config = dict(
    init_std_o=0.0,
    init_std_down=0.0,
    optimizer='adam_atan2',
    train_tokens=185000000,
)
Each number is 128 + 32 x the weight over its row's rms, rounded and kept within 0 to 255. Layers, rows and columns count from 0. Numbers have three digits each. The size before them is the row's rms in percent of the matrix's.

# layer 4 MLP up, 512x128, rms 0.0726, rows 480-511, columns 0-127
009:104155123173115123130162149162148189155150184128133182147114126166136135157186178139142134070106150187115136127126149158120165184189140132115111175148137159122133149108128137208162154166194138123176139191145097160144161135147184104186123147183125158140090123157142131104094146145168204170149151167161154142185114191172153111132162115144194118190152125160132110165130121145137160130169
052:162122183128136098124170125118090155130175068076094122170153154131131088128076167157155183195149126111132068121104136120154080110121101101125154094156139109123156101066154119095116110115092096108103102082163157174072040152143154158136138083051167113123160125121099099110160164157138117129104141046165121122136128141143148167125183149095133147152170209125140173105135150144153174135086
010:118133176156162165181157108144146117157204097136137177145161188146150157153169124156134134123175118182176108129108154143155122182142132151117128134163143147121140139150171119113108160202105107142125133182151115132127136142128151147076130186094135143133116132139132173131188200160087119159142184097158148136155161173107087134110172189148130101158164162094093203215155156150066111163170
011:142123114124087094093143146096106155173107124102067109190143072126087073142138142096163165091098161113119150097093135113104078095138080078101113123125119128137168139024114163143104086080159097092142150105108137106078088129114139129129136101141076108079091093142116039070107138121178149091098103115138139079129119154164149123127118067095167126154177117126093099066131138083154181124087
013:159105088108151157135131193118136127157095122096130116157142118123136112145128103110228184132095178162139175087134120160122145115093138096172098131136138119159194206117126165132135097123178104116164134068129149123147125171117126176173155170132116111138152113166136098116138117138159142103093091191168168119090120134153128131147186088134154125147144117140158209036115126107178218110077
144:161119128107099086122173186077179175089159063091105112146128121119150112176154151181148126141061165097134116140107141130107081138166042143159131084126077108096128136139126096143185118132138122085135133118149113126102089143167163100130101159083117177151128108066114094088161149124192091175088170126175162126144118131127125152182165140103168103100164133127114119078102184104197169180156
016:131095132090091100140119147075101099140093110099082101165126050122081068142100109098152132124086161090114135107117096097111081074095092096101124113113112110145157138062100157098114068054127089092124137062089139084071055118100109140091115114105076091112116109136111048079134138113151089089096107097109111081117141108148127122108101083092148121125145113120106132066123120068142123095080
012:115127150109099111121149078135111115111174083070095095129150140107105086137103113120082136093123099110147088117127113089121117093126089096107121092140111131100074077094127106046133123087077093137027121175124100132051078107132126112069108088109114140116099129053101116107137156128110107123095172056121094101113123122098136124118085176123092089100128143080115081189131182124081060137115
013:136161143134124088153189104149135164131191086051064139159180178128152088152123128155153182121171087137126118097137153130121137110185111110101151120198142158095130141103137112085131118122108071151083142167155148200077100157169197135122107127144128156151123139105114134104164197136142193134097167072177122131170127163162156128156142147107137138126190148167154134196146166178109100128126
021:172107120132135145121131192133124109186125121102107155166132112118142122144124113116214199140091152141132105078109128170122140113098140099162125093127150116174218199117147149121105111140144102119168126080138155151135126162114131194179146173079138096139156104177120116114145126136157138119138120118182151099152125131130141150168176102109177155161155162139155198027118147103181213100077
014:105102163099135112151152106099092105126171072092086105156198162099133065136091091154124145135142151119152118093119116092095087081108076131139119102156120113125146145076131125063109102102075053119070143102119147126077036155138108126068115185091134133107106121090100075083173187127100124111075141073160097111118120121134105117092120168127110097098147152086147157173123190147105094130097
008:130141158132143115144176124171101176064184107140148133157130146139130119158158117155057122141159218149156143150169110117129156165137120146166137108169120121099118117177136090139155125166066095116090144177123141118105144098202153146103159134126136162159131152088135158115151163137166121173105198134127145127141127096137131098096196201147107121161131171158157158243116187152105064129151
166:088097104112126114155143119120103155137126153102122099186086135132138082157115131178081148117055161122170108070109161137112098142109107106140134089172085155193184127118192154158116116118130093093133104097137179142094106233143166108090105192130120130166092074102066124094109126148191138107102118100091150155170086135123134113143113128165118088149178118090172153147170116151189187123140
013:156158158142097094170142128121146110192153157165080172172138085154119114206138170114141139095132125126084140123139138151117135145188111085080155141158160160136172160095103159163148092107171121121161156167122124144083128126132189124109095091162067110157085138191145124108143158148195164131154153117124145115194160170163194129164126116080194158172194099173117101143182113111125091124148
012:178147176122100101187142122131149119163105151123086175170140096161102095160146171107164156155152126107104185135167141158148112131157140099124144125153130170161165155103108130147142083105162106097158147140098154123087150132141181133107143071157056116149118193184136133134165130118195123125162132183122132101199138139148197158161106094125184201181192153170132145070176118116173092141110
177:159153145139114051120171156069107148139127125142166164138141085084147081097076181121107132146118093125094166093175191127206124126180068132134155092176100128162169154130145110141165106118134090103130122124135133132115107125120104077124119144128142133117063078118078086085078176101105121152110138129173059088164170140127086070168143164152128067109153073127202143117156130161107114157127
200:223111124170108117138188136135122151132092029093105113105122190071100126135136093084161109128139114115086125126124109075101096161139106118114207158101176090146116117150152187159148164124138123155127080038126168085130151147168136130077071141143136135145108164097151107120136125142143103128151119124139174126145107132105136101164124115085136145135116139180102135131154210184115056070124
008:115089160118127107152129116086151074158096139194081152159108115146077123186127152094109111148106147140105150110156125160119127149139082103100117117132097108177199154126079148124157046108138126078171073108090159076099180096088135130087135124168056124136124168161161155114174144122161063152154108177069168144140112123088131120094128160137145150205169131144119160085128078098096071115128
009:124151084138120095130094093127175103112092167191129184093152153156151155099101077155154120135155079134075138104141116148127149138107194115119144129143169160124134172168096141193110115158161100144190173128151141142161191147087091121113099130151117120166149149202136158175165120111146211082164101146164189145179158109136155151171152056106152164091140092160143164092123062136139129123132
020:123124199125171143178156141120099132144206075126129134178207172111185107151119126175140158166166170153185130135127157125128119129130098191163132127160139120139174162112171131081124136129104087135102147114146164138122068165177146143102155212106167148127137122111113111116179193159098122138096148102181108135131138149152108126094160194142119124138153184104164186189131195173121136149138
061:115106136139132152097134154137102129139080112095088107146123112095152093124148095115202174097114161154151123082101149181095140102134085142156105104124102127165199241080125150097120092069133070096146119094099145119151144148120127118115155191142077145100158099098135094096126127149132096130068101191148104122112110152105109041107161101159145101166161114098139190083103142094141195092115
007:165175121172115168106177162189135186166114156081143142144117179092137125145193146141194159087092130144203118133153166145175148170177126126157155104131057167154100169151184124129156170140135116155122137157108105163116179149155185147158129152107129145134127107069124146119087137134114106181122184113112153132103106144166153136150139130201119121171126181097098153144154206130143191105117
129:154106144155134100100157141064138130147119121119078133144132123138124086135131161143185186116073124102118097082105147166168102109138116066126151093126136132160202159067139138104121092099146103087126079084133153175076089136140147143152122159054126088110162095140111085094124148143176132124129115086144123126124100101134128133139153134115158152163200171111139210046163113116170211074075
091:122098176111124108138140147139063158137182095150130133178163131108136084123092117139120182083143175169182082136091105127130097097141066166151117092151140115136141120075168170072121120085134094139114167195132121115090062126150133109081158111116134121110103117139125081092163153199161070132059092124172150128129134129121162058073170152166146111168148111073110149167117195085127119145147
009:119134080128099114086124116125102138112135137115124091108133129119130101066099107119088134047111107112135090085078092078072108093117130094116132136107153119104081102110126148135106165127122114153090199150159070141131097120091086096134096128078167124104080073090093056097073115107122192099102134066171109083111142113147153140146082091122123068045089088128108075131107160119134192129094
136:133154141119132143149160123124143177110060140121111129190132119095149112094094148109094175118131138132093147078064170052110116118163114122112191125158082102115202133141121106114144140147138124137129138097160165197111143074123144082091086091145098140126134129109078112102115197105175148180086104138139191160117108167155103075163157167106168102146199075138173191140144103123069126094144
221:162160131124113115115191116097072138167160090147117170135127167103172097189077139111141089146123136098118087110161141128157090093092094080128141169116147188157119074153158180129176122095174126095129112140110169161082060161119133090068150116147110140194103142117109081064070149136151160116139142139096149152153137080116093114085121135117119142074198135142112126108159168177200137136074
015:124156134131097091160163087113141143101151094043056112164166148126117075171133145140165148116171062123120151132117162114099135109190098100081123159195127177077136135079108124106137079068143068125108149155112143161066080150152184104084105097155079156117086147108122113097158175145130161112096147114161109112164124172166161098118131122101137131123190112164118120186169130164127069142144
008:137076150110149100184124127145140116135141100123110158181165190142114081141097101112193160169196214131121147080110131109112051094111119142174125138153149097143197163085166145125120086126120074144133221119145168099114088163131118118090122152107144120125094138156132077064202195153147129122127132140161163085150172164148125108126140145165140138144142134154151182168135175126119096145120
011:122177175123134115141155126175113176143185124118127113153149127133125116174136172139116102137185178117148132170129146113153125132191092134111145148171154146098096079110149111122125128112108153139080176198124137139085057113202172106111133074164130142119071154093145116108144161152157131164105175109113116113150126151131162118126135200122125129148159138145105052236146176134110050181180
200:120160128156108100137175123159075094066155134161123166125135175125123115157094113132167140137106104142154133092127110125096072142116110070125150168165204149127138146051143154142149103114149093150086125136103176142084148151106145155076054097132139104206073140158105107073069127090084134118171155099084158114196147087142112131163127115119121163095184091156107133111196125182175141126101
010:094124176071153104153124106144128118071142078102103097138146096128114112089121119133105104172175083099126110175142121083121120117129103118113123146157119146073076081139085103045119110084101112122071080149098123121067069107135136082080124064122111162116104174067126123121155145110124077131102137113088100102167111099074147117084088182120078117138119092120063070161125134133106048169148
# layer 4 MLP down (transposed), 512x128, rms 0.0529, rows 480-511, columns 0-127
006:141087125126172124171132100110107122105138108139162140140114145148158143122099044076127147158137115060070123131125117123101072072132107084160087120122108077190120069157099080145095069072112129095091128140112152128140142122113067134134138115102128126134182156177118067147187123109111090129069128148126111085028096148101120155068176147133113161100145111124077131081135118110110133128052
027:087120099112139169153125138082158151140053201162180118038109102122121145116183068089110061070110125124149157096160108162121119131146127127132096187091126146188117176149108127158161110138138073146159171168076120119182180134083133060115085137172092138120091143127169163093104139160113136129158125199140144153143144136105138095144106113183149133090099064132173101130133122116127109109135
008:159110169109148097054093131115085174130134139125088115161096144147103084089129141163141138148143107098119177134133131175141132044091105152144163081082082055117110132073135121146176156127136148093151131151163053113161152088153080144177137079154120071122150101125129124117084057169146096140148113157102095081120131133181173139139066108102154184094115132143154098114101077070152137087118
009:059088108130152142142137079139126100103097119121154136064100137143104138116085071107090091087108152110093087108129078093114095125147124151140093148164123110162086078151105079109098114100127116119051113114101195111127080145126129106120099106095107155161176138113054142127153164120058112102075111123128065140064115139018090117081154117172137110084129140129120139144134112104100102138056
009:114112172172126155097154085169128153135177117174175134063075149176129141130123178114104125107132156148118096123134134092141113173175153149113105212143184169147090133173127156145098101119137143184135146148133179106096100153142202094125129110151105178078126145092063131147132195115131136137126128107189162172190182174048140119126150099154111152151115156137138134187197124123144118144143
134:078180145151163178147087135151126084099121182148156120075065135124128011094118112107135132083158119147154141071137125078155144141133133143093128139144188136167151137130143084128082111149126111180128131125080166111174155133109145122084134118206144097147175132138118154139155128146092169127147074149077045142128141167188192116106097159161079113146113109089129158169155099137103136092130
009:093118101158111158095152085187156136141132091132137148069101153122116166136138154142097113044101165180153106067138080054126146121176146137134084189154147166152101131178139148115130188172138145177103145113116167128124122122139134106156077109106118209123155123072074172112131188093101137112122134160166113155113114132030109103105162135196153104117146126141183134181108137127112121162128
008:170153151127135127155108156082094171146097149147059123157135154173124097134152146167139081181148080090141167138137095170200098136086143139152159089126105097157140139091160128185106171166148176146163142117146132138191207102117130126158139156187156076194165086154142171155159079158145122152170126136102113159181120134223134141149138173118158185131169132140156126117113100092138133101145
009:170108163140159124110126129081090139132122139171083114124084120187103097130166118090134097135137136083129160160114102179183046121062128122153120078088081041172091113090161114184129132111140185116158164146139101110123167082164113099149128142181125081145127073138088102111167087188146055156163111147131155143105121129149066109130139162142135157154118138108147102079103143049112122113125
011:100128145147117171069158066158128159138176131187204151083105121171096101109180165124100120101114174162098150158144132091122115137180126180110123199102191149104077144172137159154136112135134145120139174169099177130115100169141133078118153121187088178094144134053099155147095173149117134135102121132139136166127178162051135115111131105180041135098134147114119160135155125143128105155124
008:149137118149120083117119102126154173163067154129082084069073112159078105110132144132127091074142154101131126121105099152194086150092082100117120119079070059131112128126180136134140105123152189153113123109151108098160197083108173081167101070170103106116104093087062152111111128147131107132155082170142161134136133153123103075141106108115140118129156121148146093106108052045147090082142
007:185117115102124122232093165091121140170083125133120072124133127136135109084143099144151143128138103103155161112074083162158092059113125121115162097101137113137161125123099141153141152124185135174141177103132095129158194119094087162136119134105160116179100095173099106143133085153167121131138165135143117118165159128237160144151047115126137118128118065127124046068135101110138087118162
154:142145084119108176137071133119125113104074106152172154091082098126132133137140102126145091191174107151110131175135129072113141141094150180146093174119156122087060092114084082070160168150106147219179138157142088145143166102112190129139132088158118105115175141140177153156094090147119139107135169131144114140096094147120096187103138129079142060145082147152115122108150197094088077143161
009:144087141144150159126143133152074142107134102133173165141123141144134137144147111132103131126108149145195151123096060125136120080139172169167099121128096137146081083149122095147135238164124175135113178128123170167127093110201087161162143159114146145154231128098120095104155125143124102149113148159140083119095085085106059138099185152198108130121132160125171123103079179118107146164071
009:124067145151137170075150133155067120108120117162194132120109140082154127149137104135129102093101171163186184123099073081104135088162165153186106150164103164093082076125088136126128195139115147132125181113115143128114077094183080134123072162073170128151184094096079087084098136117102137114086138099152120144098080115133067098089151121153080071132118131123147130174100159138097151150138
186:073060158117131189094099135145132143175130184105166099104115158181125093076169084166200132124116178141163103186140061157067117127104146116138112116135160091106124112118164120135112169085142138142104076102077083084127134085106135161104112111111115145138156158130163138136168126160119126141181125090092210070134080080161135161067179099105140158139089161177109127148130124121162137147108
167:131128111126114118154067140118131088101170156159119159193124077126129000145161101128073149123083161151165169163152159156173117107176129135144104098134109167150137118110102093134121122180162123142113119136126130064105137105117140161151153091147123136125112112144130133128117114124185095104093093181088038179137111128156114139129142145195082095142138163100176094111131141119111156159137
008:177102144145146145143105133185087128139162105131193114116126119098190130181110082147119127129105141142193189140115109082107164070176182180147125127125127203125101092145069113125172244125166142190114202105113078139135118104184153167124126117109167120116152085117116100104086119141162155138116193118171130099144106119142109141118141132124123090106104105105174109150104173162121134171126
009:131085179121117106002143155165145119101160092158134120109093097127099102111137171095160157124112182147127125160088175153115134123130131108109089130091085096114099109138133148117166126107093141084116111170127069116089047086208130118153166136127105128055116114097074086065110106152113117129128091169140166097090143080053063105131100110115100103175109147130127123100111145137104164140139
010:147155101132136088146119090108164168194081191108094100061100107168088109105125142126127110076150119116112140107131108175167103133091079111121147111084094076129129158128169149148117076141151192145124132119177107112155222135078169096164079061173102115094081111119128153132092120149141120147158088150142172121127133179142158088151106100101162118107167113124153095110119071052157093089163
033:129100119090128084205122098126131135110174133145182140106119130164066106158111201108091110167099137131121110173111129056166098136125165141108193153170155173105089062204113129138141110174127158196099133154156064130100083132099143124118109131138128121105094137114076141114154135136098187134177122046116151154151149153173107165125148160112112128097121098077112111195174135141163086153122
008:109114131116079141179072112085060149104108075110130093164125147155081105082120126135100098162142105088078107128145121125107086057093102118117139092127159105123112127089110132122076078108101095108115105118115117059156115135088055137084122126140115105188099111129171176150141096096100116105112073098044055124144108154103131146085114111093103135058110101128085180134114061104129101082122
127:112108153140112154163131141149094135141124119148217141109109148126106173122124091087112055104157153151156132191134115105091129146123131204141110168133132126116071096203101081113110161138098098136134178155092104085150141125154106099110130114197118184105081132102160172115149110144088194118123148182128122096152156151101114096146115146177083080079100060128137053194114143151117073162139
064:141185083178135144140145105084175123119072157084124101062101141185053154133135134148150056144127110094094121092201132131181103147140138125118177167135101129160149155129079070166141124173133127139159089065123136136173152118077177121157070159137089153138147154130143198137098081083101163131147151130111110097142124119166109175172130126123166141054139142161123114115138068170163122111112
008:088156141135129121095176135107174144130128153126097161147135160182071140122133160111133146140144147103077087110110160169180131192121081118110120157125111070169152142136176129135104048141133144069112079154125202133121123173128148105157185121190136137159146163149142194171198166145078136118123075175105107166117182147071143126118151134140151184171166173175101157122149092105142152093104
132:138135129093128178215096140147078076067154137135143124104123143176133162133164120115121103170123133159171092196167114172096145100074153101179068116150133179145146093113196120095168117158110090125145132161111111060151111130158104108168121154098121139146125123186102146149180072109107099134168108100093095106150169069072126134096062099142130136146108139135074103090178146166172097143126
218:069134140157085140189134109175196179111143146136148060172123096128096119091135127155108108126129111164127149153165105113099213157183117152101140084114136080109085145120155104081098136161084032131150125133120113095166138131125089155170080118137116177087144120118169126181135151162088142138119162114138130076110091156105111151151118162119200103201086110121129161116102153129080142066160
010:169110191157194137112153148122101146156134136176123149141100121186144126145127144102153133114136162119172143123110110180212082164096162123197147112116076099177075110127170121180128155140102209164124149172187144144158154104181147146166110148138137111124171120141090097110148144160150118162158105170170148158120103136129067133125178153165158150183124176105217135107125156066123147143117
006:151119117152140132075162118192122146149105127146147068097066123117111108084135129161109117064134158113104119094071115124146152146176109155120088194138093106132102139132157141089188111106137153100106112124109132118103140123194115106140139054072088134147132144045043119101088161136147169105111130171209146158154128102104095083092083066145130071137122161187136105129106089095152092105114
009:147127085141134141255155128074112120130075155109102138162152167132154165131152095164125129145117102097161128099132078162177097158118165147154173123129121107141137143105147049170131173147141157177127123092164164178165187138090097152130109157109152107219193152153143118158160132138143130127156188129143107160146096108233116146134154155172171140114161131146165110117142114110125116123121
173:114088117144180141217100094135138200163120142137151095150102105153081024073191141157126091133120102126117134173133142151112171113163127182124079082103129102174094117151147107098083142159128104102166106111138119093160140139099130138186157100143138171110161071092141143168093143130113138104158121190160086122084140152172166147095097156122118057135109158123114149108087174081091148164153
008:137124113108107094156140121071085076123122173112097114116114135114163114140104127142103096073085125137167193101117074143156085127098141087128145086086090103132121088088135112164119164102116166158138138105109071121162181075047049111135081141091160076112142093153097110147089100122115135107121165115134129117150057103240083102145114151146147095103109102084161089164126138115126130075162